From a checkpoint of a small transformer trained on Wikipedia: vocabulary 6177, 4.16M parameters.
Each number is 50 + 15 x the weight over its row's rms, rounded and kept within 0 to 99. Layers, rows and columns count from 0. The size before them is the row's rms in percent of the matrix's.

# gate: layer 5 MLP gate, 320x128, rms 0.221, rows 58-92, columns 64-127
# up: layer 5 MLP up, 320x128, rms 0.195, rows 58-92, columns 64-127
# down: layer 5 MLP down (transposed), 320x128, rms 0.16, rows 58-92, columns 64-127
gate58 096:56 42 46 82 53 79 52 42 26 61 53 18 12 85 73 44 55 36 71 35 39 56 28 52 70 55 55 53 50 40 40 32 57 56 63 36 27 46 22 60 42 68 64 63 57 57 51 22 48 36 66 64 39 69 57 28 44 32 71 60 27 45 38 78
up58 091:78 53 45 63 49 59 39 49 72 40 54 29 37 53 31 79 43 44 48 70 53 36 50 66 56 39 58 29 39 62 61 37 44 67 72 69 33 37 56 57 51 18 17 58 46 49 57 38 38 35 30 33 59 16 63 48 48 43 28 47 68 30 47 46
down58 095:72 46 48 57 38 44 74 47 57 75 53 56 48 59 75 19 52 26 60 41 64 38 56 60 70 48 64 55 80 73 75 46 41 50 39 43 25 40 59 63 26 60 59 45 74 66 53 52 37 44 51 45 56 33 60 41 83 51 50 60 58 46 53 60
gate59 115:43 50 29 46 28 54 51 65 60 58 48 00 43 15 48 48 49 54 73 45 59 61 53 67 34 75 33 52 63 33 56 74 42 65 83 49 50 30 27 55 22 37 29 48 57 33 34 44 51 62 58 65 43 27 69 50 49 70 55 60 48 46 55 83
up59 112:62 52 53 38 68 45 25 52 41 46 55 60 37 73 54 47 24 44 38 87 46 28 46 30 44 45 51 43 48 50 55 44 55 42 43 50 36 61 47 55 43 44 67 47 47 30 63 63 59 56 49 65 45 60 44 44 48 27 36 36 58 77 18 50
down59 107:59 44 49 34 25 72 41 54 73 78 56 15 60 19 46 56 54 48 81 36 56 74 46 63 40 60 47 48 59 46 68 79 35 81 85 46 52 22 33 53 37 26 35 44 45 42 48 34 51 70 65 58 60 31 54 50 55 60 61 45 26 40 57 67
gate60 099:27 42 44 44 59 59 61 57 25 65 33 10 25 42 83 64 25 56 49 49 37 33 49 71 53 72 47 34 63 53 58 32 58 48 42 48 43 42 32 75 39 47 30 48 52 15 48 68 59 59 37 61 19 37 50 37 76 60 65 55 57 31 63 62
up60 102:71 50 72 66 35 62 29 67 40 49 53 72 85 66 57 50 56 14 58 33 63 71 52 43 64 29 67 81 28 67 63 53 40 69 58 65 50 25 46 34 57 78 56 47 48 36 55 27 69 45 52 67 48 37 49 66 49 46 78 83 47 63 54 67
down60 100:79 44 35 56 61 47 82 56 51 53 46 55 66 51 57 30 51 33 48 34 66 49 45 72 54 58 49 25 44 22 54 62 52 38 66 58 18 85 35 64 77 49 34 70 49 64 70 60 69 47 38 55 42 37 81 69 25 38 32 14 49 43 22 59
gate61 095:35 57 81 37 74 48 64 29 43 47 45 63 40 23 59 61 39 49 36 65 27 49 47 49 35 69 41 37 46 53 65 31 67 59 61 49 62 37 49 19 21 66 33 68 31 44 48 22 37 56 69 45 40 50 60 51 53 32 42 46 48 55 46 39
up61 104:58 69 72 77 49 54 50 39 29 59 49 23 25 42 50 54 36 28 51 54 68 70 70 72 41 65 64 59 77 68 60 44 53 79 35 37 50 61 54 49 44 59 80 33 33 47 19 47 49 61 48 68 47 60 35 40 64 38 44 78 48 48 27 53
down61 101:73 36 65 52 38 42 48 64 72 69 26 34 26 79 52 48 70 63 51 52 58 42 37 39 32 26 54 57 39 45 73 35 76 55 34 25 71 75 67 56 42 50 44 22 39 39 40 54 54 19 76 32 50 56 36 71 62 74 78 44 39 34 32 53
gate62 098:22 56 55 47 48 41 54 55 62 47 58 43 65 49 49 38 45 33 24 67 47 35 71 53 41 43 44 69 71 36 71 64 67 55 57 52 52 73 50 55 55 38 25 47 43 30 43 35 60 73 57 52 15 56 36 62 41 27 54 55 49 86 39 65
up62 102:36 49 50 42 54 43 45 59 72 45 30 52 74 12 52 60 52 57 55 48 44 50 74 89 68 72 23 50 04 48 43 37 36 49 28 52 45 45 26 41 51 52 43 54 43 43 77 68 64 35 35 64 38 50 51 74 60 52 51 40 38 57 56 70
down62 103:16 46 36 35 32 47 31 65 46 36 72 50 39 51 19 61 58 59 54 83 60 40 43 42 59 55 65 56 93 45 76 71 44 50 47 53 44 81 42 62 39 54 51 43 45 36 55 54 19 85 50 43 45 52 51 35 48 37 45 39 51 54 37 62
gate63 100:54 51 91 64 52 89 54 58 27 51 49 42 35 48 76 52 71 60 68 14 52 56 67 33 56 52 51 47 68 52 49 54 56 43 43 09 55 37 19 32 28 66 36 56 65 62 31 37 44 38 43 62 37 53 65 55 51 58 51 60 54 59 41 47
up63 106:42 40 42 44 66 36 45 50 48 44 68 68 89 53 35 53 29 20 44 34 65 53 39 36 53 56 55 32 68 53 36 31 37 56 70 44 30 58 50 67 60 56 44 56 51 54 63 61 25 57 32 59 69 14 59 51 37 56 31 08 55 33 66 61
down63 103:63 59 56 71 50 49 45 29 61 42 64 32 30 36 46 43 42 48 40 70 49 57 30 45 81 67 49 41 32 40 65 61 64 59 67 71 54 44 15 27 24 58 24 50 26 51 19 65 41 50 38 61 67 37 61 51 89 44 49 49 50 26 20 41
gate64 107:37 38 38 58 39 40 49 53 67 46 60 63 35 73 41 58 32 72 56 43 50 41 44 42 47 28 41 61 48 44 76 71 50 35 48 86 54 59 21 76 67 07 77 24 61 49 20 64 43 56 66 59 60 62 70 51 11 26 75 44 42 34 65 57
up64 100:37 55 24 37 69 38 29 57 33 34 57 33 64 23 49 58 63 58 59 22 87 39 53 48 54 51 48 54 40 53 40 09 68 43 57 75 58 63 23 40 60 45 38 60 89 64 63 69 65 37 28 54 35 41 81 56 48 58 41 66 50 52 58 39
down64 096:59 35 61 57 56 29 68 49 79 50 37 37 48 59 55 58 32 56 33 61 38 50 41 40 51 26 47 19 74 49 57 46 69 37 49 43 62 51 40 58 56 17 72 29 54 54 26 78 23 99 41 47 37 66 54 60 34 62 77 40 51 30 73 46
gate65 080:46 41 57 37 08 62 50 51 71 43 55 62 42 41 39 46 11 72 48 41 27 40 65 77 57 43 25 50 40 51 58 43 55 60 51 58 69 29 65 56 35 47 72 32 55 58 45 58 65 24 71 34 56 80 14 35 60 25 56 42 50 33 54 50
up65 088:62 69 38 22 49 53 46 25 72 32 31 37 67 69 69 41 53 49 36 52 61 52 37 37 61 46 27 51 46 67 54 58 48 55 32 58 41 50 51 56 48 13 63 42 41 44 32 20 46 47 63 23 62 96 24 41 34 49 17 53 69 51 20 51
down65 084:59 64 66 40 58 43 19 41 71 30 72 21 71 50 49 41 37 61 42 63 34 31 32 31 46 45 12 43 69 29 72 39 26 53 51 49 16 40 32 46 44 61 70 53 61 30 43 33 24 39 51 33 69 57 50 41 60 32 40 35 39 38 34 41
gate66 105:57 41 50 71 46 41 47 57 20 42 66 21 53 50 69 60 55 51 45 43 46 45 46 49 50 68 49 57 61 54 66 36 51 58 78 48 70 39 50 35 38 39 33 57 46 31 46 56 60 38 80 43 67 42 75 70 71 48 45 53 70 15 39 49
up66 088:46 13 49 61 51 45 32 57 43 29 79 28 65 33 60 60 42 56 70 51 52 72 45 23 56 50 29 42 68 68 63 51 31 55 70 43 38 59 53 30 45 64 61 48 53 60 79 43 70 42 63 53 61 45 39 43 62 52 47 91 51 13 27 53
down66 095:32 76 29 30 59 42 42 26 43 29 39 21 62 64 69 68 27 86 57 58 56 36 53 43 50 58 86 49 41 64 58 35 42 14 56 42 69 53 59 34 53 53 58 41 78 57 62 49 45 32 75 46 38 55 25 28 40 33 36 50 53 29 75 60
gate67 099:49 55 45 35 63 39 28 48 40 31 34 38 22 65 34 65 54 47 51 78 66 50 58 70 44 48 56 63 50 71 43 61 16 56 54 66 56 51 82 47 54 66 49 62 51 56 59 63 78 53 27 36 41 75 66 36 50 43 59 47 51 52 52 65
up67 101:54 57 58 42 64 56 59 59 41 30 58 59 01 31 47 55 33 45 35 43 31 40 31 32 62 50 50 39 46 49 73 55 48 30 47 57 55 66 61 46 69 49 40 30 78 50 51 26 56 34 58 50 45 49 29 31 86 58 54 28 43 11 41 42
down67 098:55 51 65 48 70 45 43 42 21 38 57 51 28 42 35 76 43 51 26 64 42 61 37 52 63 26 46 54 34 68 78 72 12 45 49 66 47 61 26 46 67 46 34 33 58 54 45 51 55 65 61 40 39 37 30 32 69 38 45 41 36 47 36 34
gate68 097:41 31 51 36 72 13 54 41 14 29 21 41 55 57 39 57 60 35 65 63 73 31 35 72 32 56 55 46 67 70 45 37 66 67 57 34 56 29 53 48 35 68 17 53 42 38 44 25 60 39 45 58 47 63 65 31 23 36 38 58 54 49 41 44
up68 108:61 53 33 60 48 68 26 54 57 68 50 71 40 44 48 13 62 37 55 55 36 54 49 57 32 52 57 50 41 33 38 52 74 53 37 60 82 60 50 69 74 20 47 29 54 29 44 48 84 76 50 52 51 52 65 78 49 64 37 40 41 32 56 57
down68 115:54 59 27 64 59 73 49 44 47 39 68 56 77 71 56 35 74 31 47 61 78 40 44 70 52 52 56 31 39 73 41 47 55 49 38 45 75 27 39 47 53 32 56 55 56 41 48 59 61 40 60 47 37 50 62 70 21 49 69 21 64 68 66 60
gate69 090:21 46 52 64 26 47 69 44 48 32 39 66 36 92 48 43 74 40 69 81 45 35 47 62 21 53 50 52 60 59 52 59 69 50 20 31 41 36 33 46 53 34 61 59 53 47 37 73 54 55 59 40 39 35 56 52 43 54 39 69 45 75 88 39
up69 087:46 41 59 69 54 31 43 71 11 43 49 55 38 52 43 49 57 38 42 85 74 37 42 70 59 34 40 34 42 26 23 18 51 36 35 24 51 55 34 64 58 87 61 65 42 54 84 25 45 50 52 47 52 30 70 43 62 58 68 87 55 78 37 31
down69 086:49 48 38 28 54 42 32 52 42 42 23 38 27 55 51 54 27 61 84 45 53 39 38 48 55 57 25 62 30 42 54 45 42 18 39 34 56 19 22 56 57 51 78 67 06 43 70 49 38 48 65 55 29 69 61 24 50 56 58 50 60 36 51 50
gate70 084:59 38 51 58 44 46 35 00 59 47 35 49 44 53 56 20 30 49 32 68 52 57 59 42 41 55 60 40 59 48 52 56 66 73 56 37 60 60 58 44 77 47 54 44 68 37 15 76 43 68 13 63 56 40 17 37 61 45 75 27 29 26 43 63
up70 090:61 49 34 45 72 48 49 62 74 52 53 32 56 62 47 64 32 29 53 56 34 57 50 46 48 42 54 37 32 47 72 75 60 44 74 64 40 49 71 15 35 57 40 50 35 69 48 29 54 37 34 47 70 35 62 48 63 53 53 62 55 93 31 53
down70 087:66 67 40 22 56 58 20 56 54 57 49 54 54 56 57 60 85 68 48 54 22 65 33 64 57 51 26 41 42 48 48 68 38 58 53 75 44 42 58 79 34 58 34 24 42 50 57 42 67 59 54 71 39 51 55 54 60 38 30 74 52 22 50 34
gate71 111:44 37 50 82 43 42 29 36 40 30 54 31 35 72 54 56 20 38 68 46 46 55 28 27 44 53 37 33 59 55 51 56 46 54 71 47 59 42 27 64 52 66 54 55 58 51 38 48 58 64 45 48 35 61 53 79 34 55 65 61 53 31 43 80
up71 102:71 50 78 57 63 74 41 34 51 44 73 80 60 38 39 49 42 59 17 39 56 53 47 56 38 55 33 51 48 44 37 38 45 44 40 27 59 68 64 74 57 50 63 51 43 48 54 48 54 05 63 72 53 44 42 51 44 52 66 55 37 41 41 52
down71 104:64 61 85 25 52 78 46 43 38 36 48 37 69 43 45 45 53 54 68 65 46 31 50 32 60 33 53 49 52 24 49 68 52 54 46 40 62 57 31 66 58 57 52 50 45 54 36 45 50 25 54 51 43 63 63 55 45 51 67 44 54 10 61 36
gate72 105:37 40 59 63 63 43 77 36 28 36 55 41 36 37 51 58 54 55 55 56 47 35 59 56 56 37 45 69 64 70 77 78 33 52 50 55 40 40 48 72 47 69 38 70 55 10 54 45 65 27 37 45 51 48 65 46 50 57 70 59 54 66 56 59
up72 105:75 33 65 39 62 54 48 45 43 41 50 57 43 36 68 39 61 62 40 55 25 64 30 78 47 43 56 47 24 49 26 45 42 40 58 84 50 48 45 58 33 51 57 56 54 82 48 24 25 46 54 43 59 32 74 22 42 27 61 54 52 54 54 19
down72 104:63 35 48 51 50 46 92 35 24 40 42 47 39 38 56 64 38 73 53 57 39 38 49 54 75 44 49 37 37 60 46 60 44 60 59 48 63 43 30 51 41 57 51 59 66 38 69 47 52 42 49 32 57 57 46 32 53 67 16 53 36 67 38 71
gate73 099:81 23 50 53 78 30 25 73 41 50 41 50 76 35 52 50 57 29 56 64 55 51 46 61 49 54 71 60 72 71 42 03 52 83 79 38 50 21 45 33 41 72 35 65 47 66 60 36 54 49 25 59 56 53 47 37 68 48 54 59 71 77 56 53
up73 102:52 45 62 37 54 28 51 58 87 54 43 36 33 43 57 55 39 54 30 55 63 70 44 74 45 33 48 57 80 10 54 33 51 28 53 48 44 27 51 41 17 73 65 60 64 63 36 35 46 62 67 47 56 55 66 38 61 33 39 67 68 53 22 79
down73 104:61 69 63 51 49 76 73 42 74 41 52 35 57 75 58 52 46 68 59 30 65 44 57 35 75 79 69 32 35 53 46 54 78 28 27 44 38 81 59 40 70 32 58 15 58 63 56 62 47 62 66 33 58 56 50 47 42 36 49 46 18 41 42 59
gate74 113:44 61 30 54 33 34 33 34 46 51 67 45 77 49 51 66 60 13 67 02 66 39 31 63 65 69 32 55 53 40 45 68 39 68 55 62 59 44 39 64 46 53 28 41 64 00 67 46 46 57 57 68 56 43 80 55 08 41 55 48 55 37 64 68
up74 108:54 55 25 37 47 59 30 54 51 49 52 16 30 33 39 63 34 25 31 32 60 51 33 31 39 52 58 36 40 71 43 32 73 55 48 51 33 46 56 39 58 50 40 31 84 36 39 41 76 36 44 40 54 46 50 53 49 35 36 70 53 72 67 64
down74 106:51 64 74 44 56 78 41 29 56 41 63 36 58 74 66 49 64 43 35 31 57 46 40 26 52 71 70 55 63 25 35 41 59 55 58 63 55 61 57 89 72 61 58 65 64 50 46 52 49 59 44 54 36 36 28 49 77 29 70 62 58 69 41 50
gate75 098:46 25 51 74 76 28 73 59 11 46 42 59 45 15 54 46 81 32 67 69 48 63 60 39 46 46 59 47 30 28 55 18 27 54 62 54 50 59 57 49 42 51 18 61 42 59 58 38 56 49 41 65 45 60 47 53 43 34 62 35 75 57 85 47
up75 103:35 61 41 50 52 26 72 78 37 47 40 61 33 74 65 48 46 32 68 51 64 58 56 45 33 62 58 19 60 37 60 36 46 23 32 48 53 53 41 46 35 38 62 59 44 46 48 38 24 57 49 56 66 71 44 50 39 62 47 71 64 99 29 22
down75 102:48 42 22 41 45 70 42 65 45 69 75 50 42 55 50 24 27 45 43 52 48 44 60 32 43 57 50 31 68 44 35 32 58 49 35 49 50 44 52 49 41 55 68 56 53 47 21 54 30 45 32 50 17 39 42 54 43 73 67 62 79 59 17 57
gate76 097:65 60 35 56 49 36 60 54 29 45 45 41 33 62 38 65 28 33 60 68 59 70 20 70 33 65 35 39 47 66 31 14 71 39 83 40 38 29 58 66 58 85 62 40 59 49 49 57 69 38 47 57 40 30 50 37 53 58 49 50 69 58 59 62
up76 096:40 50 53 57 46 49 59 49 62 39 48 49 21 51 49 52 26 42 52 51 57 26 22 28 49 59 59 41 60 31 55 34 40 50 59 72 36 61 52 49 55 75 45 50 51 51 47 59 40 56 41 51 46 44 46 50 42 20 74 65 44 33 63 53
down76 096:00 68 63 21 65 53 50 55 66 44 53 50 21 59 45 75 58 46 46 68 39 57 36 22 17 42 48 54 35 57 61 33 70 16 39 50 30 63 41 53 42 51 59 55 64 36 42 48 51 22 62 39 66 45 68 47 67 52 43 42 56 61 47 44
gate77 098:83 56 59 54 37 51 45 68 40 49 45 40 42 52 48 30 68 42 61 20 57 57 59 45 46 76 28 39 41 53 82 34 44 80 48 33 52 55 41 38 57 47 33 68 49 42 38 36 44 25 20 59 52 33 47 76 42 55 40 48 50 25 69 43
up77 097:57 19 35 62 37 57 21 62 41 53 56 54 60 54 46 41 10 41 50 26 68 59 58 33 45 28 54 87 43 41 68 65 58 70 41 36 47 70 60 66 61 40 65 37 64 35 58 48 62 69 61 73 37 47 49 70 40 41 62 41 79 47 50 32
down77 101:47 42 47 59 52 72 57 43 63 47 45 72 28 44 24 72 59 68 59 43 48 40 71 47 38 39 42 60 96 33 56 56 57 54 61 30 68 60 62 41 57 42 14 50 50 47 50 37 37 49 39 47 64 48 50 52 77 63 70 50 54 42 47 38
gate78 104:63 41 32 45 65 39 54 81 71 59 41 30 55 25 46 57 50 38 85 55 50 53 48 44 49 43 27 51 58 30 53 70 57 85 49 34 36 27 00 49 50 66 78 49 54 40 29 53 55 56 27 71 37 36 50 46 44 74 49 68 38 46 72 37
up78 097:48 41 40 46 30 42 42 50 70 61 52 28 57 47 25 65 53 38 57 14 47 63 52 60 22 53 27 32 63 33 47 42 52 66 70 73 53 49 32 48 51 63 45 37 47 21 65 41 39 52 40 64 54 39 66 40 48 53 72 09 46 67 57 66
down78 093:33 47 58 39 58 28 34 67 59 81 37 58 57 54 65 39 20 30 40 76 33 49 47 46 17 39 68 56 60 48 50 11 67 49 43 41 23 46 53 44 36 60 62 44 54 37 20 91 34 72 27 45 45 54 28 52 41 43 63 71 58 57 39 39
gate79 095:39 49 67 50 40 37 63 57 83 57 37 74 66 48 41 47 77 69 72 55 47 38 61 54 65 56 50 47 37 47 81 47 67 49 49 50 33 41 67 66 59 36 76 11 47 49 70 38 61 28 57 68 62 77 33 58 47 75 18 41 80 40 47 77
up79 100:55 40 36 57 52 39 52 40 64 73 35 42 72 93 44 67 50 26 39 64 25 56 42 52 37 50 21 49 40 49 65 39 80 34 56 71 33 44 72 47 67 55 60 27 46 21 60 49 63 55 33 41 20 47 36 82 41 76 33 60 50 50 46 58
down79 102:65 50 38 53 56 76 29 38 83 33 36 49 26 48 72 45 68 67 43 45 54 58 37 32 32 33 44 36 63 61 55 73 38 42 48 72 78 48 55 72 46 60 30 78 62 52 36 48 47 68 21 47 42 69 47 28 41 39 66 69 57 69 93 60
gate80 092:49 77 71 67 52 59 48 57 38 18 53 38 47 67 64 44 81 52 24 62 51 50 58 75 60 45 30 73 59 64 35 64 45 49 29 36 30 35 65 56 45 71 51 53 25 64 71 68 39 56 41 44 49 60 45 59 39 15 45 60 54 32 54 74
up80 093:13 39 27 55 46 62 30 62 49 46 71 18 44 49 47 57 61 62 45 27 34 89 56 35 38 54 44 40 47 33 76 69 67 58 60 37 66 62 25 72 43 51 73 41 53 58 54 30 63 60 50 66 37 42 51 53 66 46 62 74 53 64 48 59
down80 090:80 80 56 48 48 67 63 52 29 49 30 56 47 41 66 53 52 50 45 63 60 50 46 62 89 29 55 55 69 59 64 35 38 78 56 60 54 26 59 35 70 30 07 51 56 68 43 45 51 66 45 57 45 57 49 51 06 56 41 29 38 45 64 82
gate81 099:42 22 51 70 47 51 42 57 39 64 44 42 50 38 24 33 56 46 50 51 40 42 62 82 48 61 42 33 45 35 55 76 54 88 21 29 69 58 48 42 44 46 65 31 35 31 86 47 31 55 50 63 48 30 51 29 68 35 62 25 59 53 51 53
up81 103:70 69 57 37 06 56 71 44 42 69 22 67 45 46 61 65 37 35 40 27 33 48 35 61 39 52 27 35 49 22 56 60 69 50 73 38 46 53 55 86 44 56 51 48 52 45 43 40 58 37 16 51 57 79 59 45 47 35 53 50 55 49 51 70
down81 103:37 36 47 16 62 69 70 52 78 47 39 41 61 55 57 38 32 22 46 43 49 26 59 19 39 47 68 53 55 65 34 26 62 64 53 42 62 65 26 46 31 26 72 29 59 67 56 43 52 78 50 44 73 27 41 59 72 38 30 58 65 47 61 44
gate82 104:64 45 44 58 67 49 30 14 27 32 43 47 47 91 55 65 43 38 49 63 58 61 62 50 68 54 24 40 57 39 65 56 25 46 42 63 45 57 28 38 46 49 42 58 72 33 75 28 81 32 77 51 57 47 84 43 29 29 62 85 54 50 84 65
up82 103:36 52 58 47 13 47 64 54 73 63 60 55 48 64 67 39 53 61 67 30 38 54 63 67 39 39 49 99 42 61 61 74 25 59 44 42 25 50 38 49 50 41 50 46 23 72 50 23 39 37 44 57 59 77 57 75 32 65 48 46 54 78 48 40
down82 102:50 63 44 51 45 58 47 68 78 57 40 48 41 73 33 44 48 92 65 49 44 45 49 41 50 33 37 53 69 51 48 30 32 42 46 67 41 80 55 70 36 41 36 62 36 27 35 25 56 55 50 54 45 39 50 49 00 65 54 29 33 44 46 31
gate83 102:43 61 52 39 57 39 28 50 65 27 55 46 68 54 27 24 81 68 68 44 38 26 44 49 38 49 41 47 91 49 46 75 66 53 75 64 60 56 29 66 34 36 20 40 60 38 65 18 67 36 52 65 63 56 50 92 55 34 50 31 49 58 23 58
up83 103:32 41 60 53 57 14 54 37 56 52 46 59 47 58 43 35 39 30 38 38 44 32 55 62 53 46 62 41 75 34 53 51 36 67 37 60 43 50 67 37 28 78 41 52 36 61 67 54 46 48 60 34 32 45 51 72 50 43 38 50 74 86 28 48
down83 103:67 38 59 57 33 33 40 63 38 56 20 41 54 51 68 78 50 77 48 75 47 64 84 58 45 66 64 34 39 54 36 34 35 49 58 22 51 38 59 40 27 52 53 77 60 63 55 71 40 76 66 62 65 73 50 37 40 35 31 39 58 50 41 48
gate84 095:42 44 52 40 55 25 25 32 50 52 44 46 72 59 54 39 61 49 48 55 53 51 72 55 53 82 62 59 42 53 65 66 52 44 42 64 65 43 36 44 68 36 17 56 59 59 60 48 55 51 28 61 18 29 87 65 29 41 47 36 74 66 53 31
up84 108:25 58 63 61 34 29 44 30 55 44 34 60 30 53 40 65 73 68 50 28 53 53 71 76 44 62 40 59 52 53 37 67 53 42 86 57 29 49 51 09 62 47 57 45 21 30 43 49 40 43 75 41 61 72 38 33 59 40 63 47 49 50 70 44
down84 102:59 41 47 43 45 47 45 48 60 45 57 62 73 58 59 42 36 45 22 47 78 57 49 46 61 61 30 59 62 51 59 29 72 81 39 43 52 47 53 64 18 41 46 53 64 67 52 45 56 74 54 45 49 49 41 65 61 58 44 76 48 43 55 36
gate85 101:39 34 55 48 83 47 61 52 00 56 53 72 61 66 43 56 57 40 17 68 34 44 54 46 41 45 47 57 48 58 69 60 54 74 28 32 49 45 55 69 57 69 70 63 61 63 43 52 45 41 16 47 51 42 34 23 53 16 34 44 81 52 39 19
up85 104:69 50 49 50 51 62 32 73 49 42 51 83 29 39 34 99 41 36 52 42 63 73 82 38 46 49 58 73 49 34 41 45 62 52 41 55 62 43 69 42 67 71 61 60 51 66 61 42 62 46 59 51 49 87 77 59 62 36 67 24 32 45 31 48
down85 107:12 65 71 42 80 91 58 47 40 55 24 49 30 43 47 40 48 73 36 30 50 46 60 49 53 59 41 43 28 65 54 56 57 50 80 51 63 77 55 41 58 44 67 72 66 42 43 78 46 10 72 35 63 75 43 52 59 58 53 56 33 24 31 73
gate86 103:44 46 34 34 40 70 49 45 42 55 48 38 86 76 39 35 64 58 46 63 81 53 81 80 41 40 25 72 37 36 63 55 60 38 37 66 70 53 51 47 54 55 63 45 50 38 56 47 73 54 44 70 46 68 25 45 46 41 70 45 69 60 49 83
up86 105:47 58 48 44 51 47 46 51 52 62 37 57 73 70 64 30 72 55 46 40 43 49 50 19 34 57 56 53 56 54 22 27 85 57 73 46 55 44 34 52 46 47 52 41 38 45 53 99 58 53 44 50 35 52 43 47 35 48 67 50 58 79 49 47
down86 100:53 49 46 63 49 49 44 35 80 25 69 37 43 61 45 43 67 57 32 71 36 34 45 75 48 64 66 47 70 53 24 44 52 58 67 48 54 58 51 59 50 39 51 31 72 49 21 13 43 59 33 43 77 26 69 73 64 41 33 41 30 53 40 33
gate87 086:56 45 53 54 36 39 75 55 78 30 44 56 28 63 41 58 52 42 63 20 45 54 78 17 30 37 37 76 35 42 45 57 45 61 74 41 49 46 65 51 46 45 48 64 42 52 49 31 40 51 82 64 48 49 41 77 42 60 67 61 45 35 33 56
up87 088:28 42 51 52 66 43 71 30 86 53 61 35 55 65 33 64 25 37 28 47 34 31 49 46 59 43 68 75 44 50 69 52 48 64 74 25 62 39 48 22 61 56 60 58 64 63 51 44 47 49 05 51 20 47 31 36 63 35 25 36 57 47 42 53
down87 085:48 55 55 94 24 57 27 40 62 53 52 75 38 49 82 37 35 20 56 32 62 46 38 36 53 51 53 27 19 40 50 62 62 37 66 59 50 50 72 69 56 50 88 50 49 25 51 56 54 22 47 54 45 57 59 15 61 55 52 58 51 56 66 48
gate88 101:42 48 49 60 42 40 53 43 59 51 38 46 55 57 54 50 56 40 59 18 36 50 72 60 42 51 83 62 50 21 30 46 48 81 51 49 62 54 37 62 51 35 49 36 43 39 54 66 35 43 23 77 61 49 79 67 62 47 38 58 57 84 54 28
up88 095:12 57 59 47 56 47 41 65 51 34 44 36 78 55 43 71 53 45 38 45 15 20 50 56 32 42 62 61 54 28 44 45 55 64 73 53 51 53 36 40 60 80 68 45 34 57 48 57 68 39 68 47 48 74 67 51 46 38 35 57 54 59 58 31
down88 093:47 51 43 83 41 58 16 64 46 34 69 60 60 48 40 42 45 40 27 48 43 35 37 47 56 54 62 32 67 62 31 25 41 64 23 65 43 61 66 69 34 60 62 52 48 38 48 45 81 63 59 52 64 42 67 46 68 57 72 70 48 52 60 42
gate89 088:54 37 56 29 31 60 45 41 36 35 42 37 19 52 52 40 43 20 64 53 35 36 51 58 37 26 42 52 48 74 59 55 36 21 41 61 54 24 42 32 63 49 68 34 50 46 46 57 50 29 30 36 75 50 63 55 53 45 53 60 42 49 44 81
up89 092:53 71 47 39 61 23 75 46 35 51 26 55 57 81 60 42 54 59 40 46 72 38 71 57 61 45 52 21 35 59 47 69 56 61 54 34 60 57 52 45 59 26 31 49 23 54 72 47 51 44 73 25 60 47 15 52 46 40 51 44 51 42 71 60
down89 097:50 65 43 60 58 37 56 53 52 65 66 44 46 68 44 41 67 75 58 44 34 50 69 70 83 71 60 36 34 46 32 50 66 78 33 50 30 64 24 50 69 62 45 52 47 40 53 72 29 55 80 58 28 29 62 59 48 48 39 51 17 68 55 37
gate90 085:22 34 61 41 24 44 39 62 48 30 59 38 31 77 33 39 56 74 61 35 29 52 56 70 46 42 22 95 29 57 66 29 45 79 22 77 55 44 42 42 55 45 24 35 38 69 56 66 20 41 41 59 72 51 86 48 37 57 55 44 52 43 45 31
up90 099:37 81 55 39 61 21 94 50 61 65 29 25 53 53 43 49 37 27 40 33 56 68 34 37 38 54 55 46 47 62 28 80 42 48 43 40 59 17 62 52 34 48 54 57 34 70 65 87 39 43 69 50 63 57 48 44 50 60 58 47 59 49 58 63
down90 097:49 75 36 50 60 34 73 17 36 67 39 55 66 64 73 54 15 12 12 59 47 65 36 30 38 70 55 51 63 65 54 56 61 22 66 38 45 47 59 66 47 72 62 37 48 25 51 50 49 56 44 33 30 54 28 53 47 67 38 51 53 61 45 59
gate91 112:61 41 62 54 69 44 70 19 52 49 39 35 37 74 70 53 47 55 75 60 56 40 55 36 56 52 79 40 37 39 89 73 35 40 26 79 30 59 30 50 56 26 48 29 53 31 36 53 61 27 67 73 72 72 74 60 42 30 57 56 57 62 51 55
up91 110:26 50 66 55 42 36 67 68 27 34 39 48 47 85 49 46 55 72 47 59 99 49 36 53 55 52 78 48 34 45 59 63 48 42 47 70 28 58 92 57 62 58 61 39 53 49 52 82 50 34 39 45 67 56 32 81 60 56 39 41 65 49 55 44
down91 110:52 69 24 45 29 64 65 78 27 40 46 59 72 54 45 51 34 48 63 48 67 59 75 35 44 56 58 56 19 67 26 32 60 66 44 42 41 47 64 36 45 23 64 57 69 69 50 74 59 31 50 49 50 71 32 48 72 71 26 50 38 34 29 56
gate92 089:65 66 54 36 55 47 46 28 58 62 38 62 67 44 32 17 27 72 53 52 77 48 57 61 48 67 64 53 34 65 54 45 34 38 41 35 26 59 53 84 45 57 07 06 48 50 55 88 53 64 40 69 53 46 52 54 37 66 48 01 77 45 64 45
up92 103:44 53 29 73 70 39 57 70 50 26 52 50 36 76 39 57 45 61 53 50 44 33 35 40 72 36 45 70 29 57 56 37 64 79 41 77 55 42 32 48 56 35 79 64 55 59 63 07 14 29 59 58 33 46 60 81 65 37 36 67 45 31 57 38
down92 103:36 69 56 16 45 59 62 29 44 75 35 50 67 30 49 37 10 57 69 53 60 53 74 56 47 53 70 34 60 45 72 50 46 31 80 56 53 66 43 54 33 63 33 60 39 41 79 73 73 61 62 59 44 68 62 48 61 20 54 49 62 58 48 33